{"n_head": 7, "norm": "rmsnorm", "positions": "rope", "rope_fraction": 1.0, "init_std_qkv": 0.0351, "beta1": 0.95, "decay_fraction": 0.891, "doc_mask": true, "steps": 4437}
Each number is 128 + 24 x the weight over its row's rms, rounded and kept within 0 to 255. Layers, rows and columns count from 0. Numbers have three digits each. The size before them is the row's rms in percent of the matrix's.

# down: layer 6 MLP down (transposed), 1216x448, rms 0.0925, rows 769-803, columns 392-447
# gate: layer 6 MLP gate, 1216x448, rms 0.0958, rows 770-804, columns 392-447
# up: layer 6 MLP up, 1216x448, rms 0.102, rows 770-804, columns 392-447
down769 102:115154145109109122103127123100099127198114090142097108131104095127165150136134165147160111145170115100102112124159109103154094144154158074077159065115138165138118086135
gate770 101:131149170188155131126122145136120142119142196056165147138118139183136192104103158140095141128091102126128160101103099139125132121106134138140109106104104111112130145131
up770 097:084158087141103149148139083182126118153147131066129186132097087128118110131078131130128122132139094123129092106125142131148124159106155099082125136117112154119145116137
down770 101:085099087153095196101119092123128135107096108130090122080146162116152133092107161119100158117097151116107097111118121136082117108137126126144112094133155149158110167107
gate771 100:160160094132125112106089158122064118085159087108110138144144101101129116147090125174130089116137110082121110116166093156161159110135100124107174099096127114106114132096
up771 100:106054120127165135127150103104156147178141156125136149101125192129083123109091100134150111112112154124140176118095162136146124141092162084093137115137175182180110139157
down771 102:161137142136153150164137102150106123163173135090145100104091143132079130106112156159134095154097124116117133106086155150099119186155136117129098064114151131123159142145
gate772 101:084149118095131146122145149141134140133128096146170172118112113143116118077097105122136124174125100091106147115173125104107107090090071152136130116143112122113136088127
up772 095:110146117115177116146090130140106148129122156099123132128156107152137096110135130113129134155142126122158129135148114063114109123128117110154121116158119149107129115119
down772 101:138121096123106145132089133158126170123158138149117137131099158086157137095106183100092128176119119070109135110126127117157103106122111129118154150173114138090118089129
gate773 101:164124146149136141140131161148132151113123152169115117105130115168132133112124063170075165112107133142165119145131135135109117121133107125111124143146125157142115151149
up773 102:109113089077126072108107137115153171136216118148124131144136142150122146142132123133112170125093119130106144112122108116107127153137193137156114165114125150137077145120
down773 101:184101155180111169163108118170091153161139128118180167130118126131107154169120169118130121113162128143098139131129137158133099081124131132131110146163109126124112136151
gate774 096:158126173119126114165116128142145123091141142106092146163167113112131142126136124082147166102125155153150144128109075137161112117110077150155120115148117106118119158153
up774 094:128117120122133114112103130123126135129140121112112158144153107099135145133152169153150118124174153125123156126148073113096120140144163124174189167203154087119119129115
down774 100:157136100122098113122099175121146131143136127152129155137116109139138170178118133094150097122108067098102128163085106143097121119168147098177128119112154120106092122115
gate775 100:115131139111142177125149116128102164112095104149129119172106120150166179162113161126143112117192192127134139153126146141132120111160094142100121140122095122147140122101
up775 099:118164114145119045129145174148110114120132143130117138149104122101124119119120144134119139084106143121106147139097165109126073159084095120148128131156121127134162126108
down775 099:117110095084129155142128121109089082125112157102124109143148137134140136191124163134139086130127120143121156151112184131144119139089105098123130163140123136121117104116
gate776 106:176105148080132114135171131130151127134119126101107093101126132129092114085114128124104117120100108087125104122125175164117142154077102184111110153165116096106127182117
up776 100:098139098092112151124161111166141156146123101157147060107119088118152090117104165118107168157149110120168117136109126151094223121088112108120119108136153140141134154137
down776 103:120119107098131160145115123127120160145151138130125139140105110093126147150137127128134146142145132114110124089118139099124145131095131144093122156139140165160146114080
gate777 101:133112094118143149167135128135112169102128122082174156131161161159140142080146121160140094095155150132125079167132162093131107078121134135131135136116099119111131171159
up777 101:164092081098109125100129129147131131156141141123136132135103119126145126084118101148136122084086135095131145169137140139149184085150108143129147112124130107134098160116
down777 103:138123098101115118112137114092145134117152135119099141164097136151145185128165122166097146111101099158093099170153146148110142127114106118069147177098089101113114125119
gate778 096:155114104128157123128144096114137172120118147115076083129109112128141118091122113140143124140124126139126145139154112107142157099170089093138078178159153084100125131125
up778 097:118116112093144116108127143108114159143146090128123102127104133100109114124120116138134121164144093109142131132132088134140115139132105101149121130121130087138146146117
down778 105:101108087066138131137122123128114118125125115149136123103129144134135166119158077147108168136099157111115128121111129129165082153095097140159154113101097100179147137171
gate779 085:104129126166117076115120132127098113130097114106137098133116145137155127090121140100124172092143145110107155127153113140126098125125129161146141127167120105061125109147
up779 094:134118127136091144149121147119137132129145156142134129142138092169146152119100132135147088101110114151173119113127098100100094126114136141091152137106164120125154083158
down779 084:169153125146114188147114134163134062163139144107146086178153131088141134137093130095143131116136099091122147121105127131138097111108138117146092093145126153125086131086
gate780 091:144097106102145129189108122129135137104119133161088154162088153101117140136097152119104125083133103099121175100147096169126172135164096128127154127101132105144087119106
up780 095:118121117110072107114117150157145101113089161091146100133109129168135116146149130091116146130174143125138155145137104128145132152171084101129160180141145112105166137174
down780 095:085171100146159122156118154173108107126095082112150137164101130145125098136130146155158115129134145107119137136083129140148156113133106112132121143084135116104152130106
gate781 103:152168124140089127150087147114140101139085142116154164109126093097138105116146164136110135114127108111149119055071164157110113148147108180154142141093128111117111115103
up781 106:172146089115135148124142143119157117159110106144133095175100102159152121115126133146095126167152145188143127135105127145143143122165133138114135121139138124112119090124
down781 103:156152128143122092134130135177154107114141167140118142140114103148104108134139153129120160130116130132118155163152115126144149108140123144127125157122109170139103124155
gate782 095:175075181138154148100187130154121141118140148096108130098158130155140129120088141134107113151124121164101091128155097175171136122104133124112107140148115139083138111164
up782 091:136105145153160096149156139135096177136145100148144131136123135145116108103111127118145123157173172135133168114131130128125137160099121176145151085131134154108140166107
down782 085:123170099128116151101154133149113101150155109187109096138151100130141117097133106149112129071114147123088096146126137155108134147133098122141107068130106147129135114119
gate783 111:108094127128144141097132124156145140110123090094108084103156112130120124141135136157095110140138159111092106172123126164108162150137126111117143084126112095137102163140
up783 110:140105144117127163145108123127144125147133166112163114149130112101136114137128116123155103145143138124115126114150127142109141149124153134120098126123106091146119159115
down783 098:161090164123124133158137124079117096106131096079145129145128122174161128139141134147146137130108164129127101113138157147154137119193098106140145111136091076115225129093
gate784 098:142175093077160120148125156141150142151113085185105121165130153114118114083128128145125128118135151165136127102111131142130120126100127105139138125117122149145106102144
up784 096:089091132119168117173119121116119147151109166094128118156101154137118143144118147067128151107094142118103127135110144144159135123078158095143120163133136148104121105113
down784 101:082103138110124109148141106134108097139148131136135108121137123114172106106106107104138138149186151126096099085171123141120128153132140104130130127142151133139181136108
gate785 100:099088140168109141088172100122132103146122139136120145157148135127128050103115117122099099131141118183130121120144173104122135105170179137124128177087094151115109129120
up785 100:128121122114126133156145147102132138145115140134147132123130131159114120126143129101119118143117132109133077090103112125094136105154138132126116111112103129144123130106
down785 098:158165126137110165101137088110075160098124129132126114138106135107122101116174135097139083145108118097109085117107101092136117142138153187110125127088075119139188154130
gate786 103:124134085097150128132151098096130141122120109173117165135144129145094105126136121106134099137125122137123090144106171146102123084170098138126147110098133117105125098138
up786 107:099139154150108121162137141125140124110082144102109131082144122136116123136104078088162118165145148176145069171145100119115130147135101141189127126133115092136149150172
down786 110:156139154125173107128127126123148119078167128114136140142125158139126109104117117098128130157163117132121115106157100132097135150137156123152146141125100114132161137150
gate787 100:158111119148125137089123126110129102109147113143165120134130120124131118087138124122125156103159141146116121167084116130163149112122114132105114130143138181115138127152
up787 097:140089102198127133065128086143141145101131111090124137143131128127132120082126146130130142126137139136153131113089137120110120136093130120128142091114153179128144131129
down787 105:157194109129134158162148152108172075169147114125129158127138126149109130132102169148100114148161160116114133148110157105125140151146155123127147117116144182159165154153
gate788 102:119130115114141131099134080155123130150155145102119129086128159103135111148133162096137125097104131173132114109123116108189151128126105090096141092124101133120097188087
up788 101:160102119097124085101104122163095178135142137118112113141101126110128141139139140119087068108114151160124146095151104174099083128117087136160118104114122093117153121148
down788 101:121088134135124116141113108156064124174128145145106095147115136124115138107120140122148180111121076132176117097139114130187143095115155055110133103102127132124137078122
gate789 105:156087110141091110139145153134117085127125103127137123145122137147174065144142147124112145116159122124136155110133113083120135146151098134144119118141132068098153119120
up789 099:110117099146140121121103134149122125129124137118098125159119108095108155132087124124111162118180102122126139113166140130093155112142129144100145097090203161136146107110
down789 105:162106080128155097096100150113139137103117135109144150141105088112131100146146114104103118147150131141099099092127167136107174129107140065123147115117072082101127137107
gate790 095:132156157172141137163177112170134132110192157138127148141102155116168149121125158151129148168166115083132187136106129123141148094153123084135129124126121148080124141065
up790 097:115095117121116128140144118192106097117139117155114124142133138108153127113109112126126077142146127124208154076111103125154167158109187113109133126129129138140145139129
down790 100:100146131121130134135110150144082117150146086150141141108133099187091167167184162123110141097111138150138139159109085078139108126143139120121117124101143129142116120141
gate791 097:121083157134119166100100131117104127092170096123104166117130136159130102101161105115180140132146138137101115127126153141146132125133113121147144145115139161127120114138
up791 098:174128135118122121097109160111100123106152144102148141062151107122130109144081137136142070141127090134126133157108110104073118170144135153132132108096160116163153149100
down791 100:156155152100100088112139118080137083147157141120114158098109108150181136142090134133118090127136140154163137150114155101140148153101152143142129122157104168120136147161
gate792 095:148112137161130125089095144100137144161142131131161134070133098101132114123126124093096140132116131113151164108143169127082079109111136134121139097132091161100137130109
up792 092:156172109158098120117086108140169156131174101146080100143147088110134126149176142151123093110140114175145140126128111112135131111142116141132147111124118162135161129118
down792 094:141135146116112136116081110158110097086162157117120089100192114151161084095131139108120147127138128137110135160137133161139137126137078078151157118115099110126107136133
gate793 097:097116153120125136138083149136102101178087215137126124178129094130104117162153140142118111085142138145109156130153123119118155096087119139108109107150150156109118150104
up793 099:108112139140117098167139157161121160177123109109132143128147176157127111082109158096106152147110099119124076110094139149114097094143133133137091187112138138161120123148
down793 100:100088118144080123171095105122138107171156118115156115135092107122115094130140163105129104087119095094130132143128147108108135108126126102105167099122146108200147141127
gate794 088:154086075147158141113115127108173161114155130124117165114148121142094131100081121123159141166090163091142122129145157133120139123084112102126131070162115134110139115146
up794 098:131107113106152138126147108131115126150109135165095112109113128173114113070100131142170079122130166122127131180133155157133143104158137160079163160107134145125154117173
down794 095:112141111088127110114111119150138137125114117094101123152162113103130166164119101128122149167118089110126130116095144112121130135092146110138129107111098121128151082101
gate795 091:111110145157134114131103164087186142141082175115147077149134139091128109112101104139103119116134077135123096123115109148073123121117113130122115178101090185126169118151
up795 093:095113108132120134098099053125114123100124131153132103128123111133162148091110129132123147136195111161132141151136158118137156099121150115136103133138164172121109132130
down795 092:078146150153140172147172117077149106130084109150114134132102145111124102139096112095131111145101166112101121157127161121121098100112116160093140157125136120154176169129
gate796 102:135087128135103149141106141133136108093154146149132171090128092135096134149121119162149163086166153111170095135136169095157124135127104120087115114125164138142145098114
up796 104:165117128098108141128158143106140168113168157132147171129121124139076094090090098075159144120088110142162078117143136145125105105090110117154138135107141121114167147132
down796 100:107161120135120068149132124142167183154127092122114169125156132147123184113129095119117136162150121153139147141133133129129161124126094137117108122106108137125102132158
gate797 101:104136126151090133151116172155166109160085102087136152140124161151111102142097145130102117161086112131148112107096131155123076124156107099149109127149103134101129109132
up797 104:104110128098126080086119116138142131171129153144152185125164129141089139156131140164158117062104138092114140118132129105144107117118114099134152135140177145119184131157
down797 101:136106121081112131085130121133095149159138132168149156128088164131132150135136127131121105088132141117125100111163123124175180119128107113103107128136143136102143140144
gate798 103:150088117141155125095149103140119128148129159161106095073137136139146146142126148155084134121100125119124106104130117104121106140104114141126112102120142103148116095114
up798 099:140131173107118141163144102160133112116122124119121163130147106087134113135136103183145126124134113137121158103094094119149104107121085140128139200151100089119167129126
down798 100:117093155122107088134090127156115136123148089148054079102100147186110096130157119140183122084131117122121104114133117191145098167168191135155124130102105132127142120128
gate799 098:135157119140161151129144099124145132134134154110165112172132096150149117155132099125134126130170122148166142174129139145142108146120149134105098162153133090137119095147
up799 099:132098106161141158122140090141131097124107164128125135163125160136112159052099103084121128147117137107132136113125104137136118104128089153131172155131117139132136116174
down799 102:161173170120108157126154112147164092108123127178112096148153132138113101126144118116139093108146140133126146137122168140119130138057126121115145148109130126134125133161
gate800 098:102138067150165105109114119161117134105126111057122156143124099138135051107106150197182106120117120140117122137133130156115154112126126117103119120087172140107172138151
up800 094:115129119167106134137120092122112146153118166122103180134125110119114105139126100123119121092118118137168163077133115102135139099128079116136121106097102109093137143115
down800 096:137101101123140131107163121109170096120086135123116110147110123148129103126174078138104138133096112136121129122102109088146119126123209107140148101102177097134171157137
gate801 107:158167134102097094157121136123117144114123101101116182159150128156153128127149096141105122118128122084118125066128137126118117124141081172117149137132121117156137111129
up801 100:148138163118118109117144096139146167129148140143192113140176098098142117104112204122124129160117138118172111139110115095104135142097172113112109159138107137106104115134
down801 102:099143154164127110138136162129108111119115136094112138155138175123117115127090146149149136151133155126122130167117128110133152174129124163115128102143123150126085107152
gate802 103:140160156144120146118099151163148118142146116140180094166104169125133124143119166158130134133153065092135116116130150136124136130132111158133076118146133101138122089176
up802 100:133105104130182134129192140124111166125129097163108152159123128087104084120148125144144118098129100116116119136141148139119155127156101124138137138150116121138112134118
down802 100:135082147132127120140095136127128171125144076095082156198137124092132146129101140140122141156111152165148143147149101146109113141135112158139145123078150144096102125128
gate803 103:087092135101159133096116134153129123144138120139153146146151113087129089126132118114114122149136118129109176112114136128086089127132108088132167157168142097141141117151
up803 105:116115153087175116169141132152134159111078132131113118154131102139135146121080146112104119153132123102122120084106136129099137106136166122126127114125155127142101147107
down803 106:110087098122157115114099117198129170134129102109086168159153147147090126175125117153089094083163132087129127169179120114151096142132114162116094127122128117138178101144
gate804 105:158146118139121139136133163134070149143155145104132120101116130137124089121155143163114161131110134156174097147133127162102107141168153123127098092135140179099100109128
up804 103:089110117114140078135096136144124074117145141168117131120130162132116104153126096096152108117105142147140178126143090163109091120137082093114119111104088150092162113135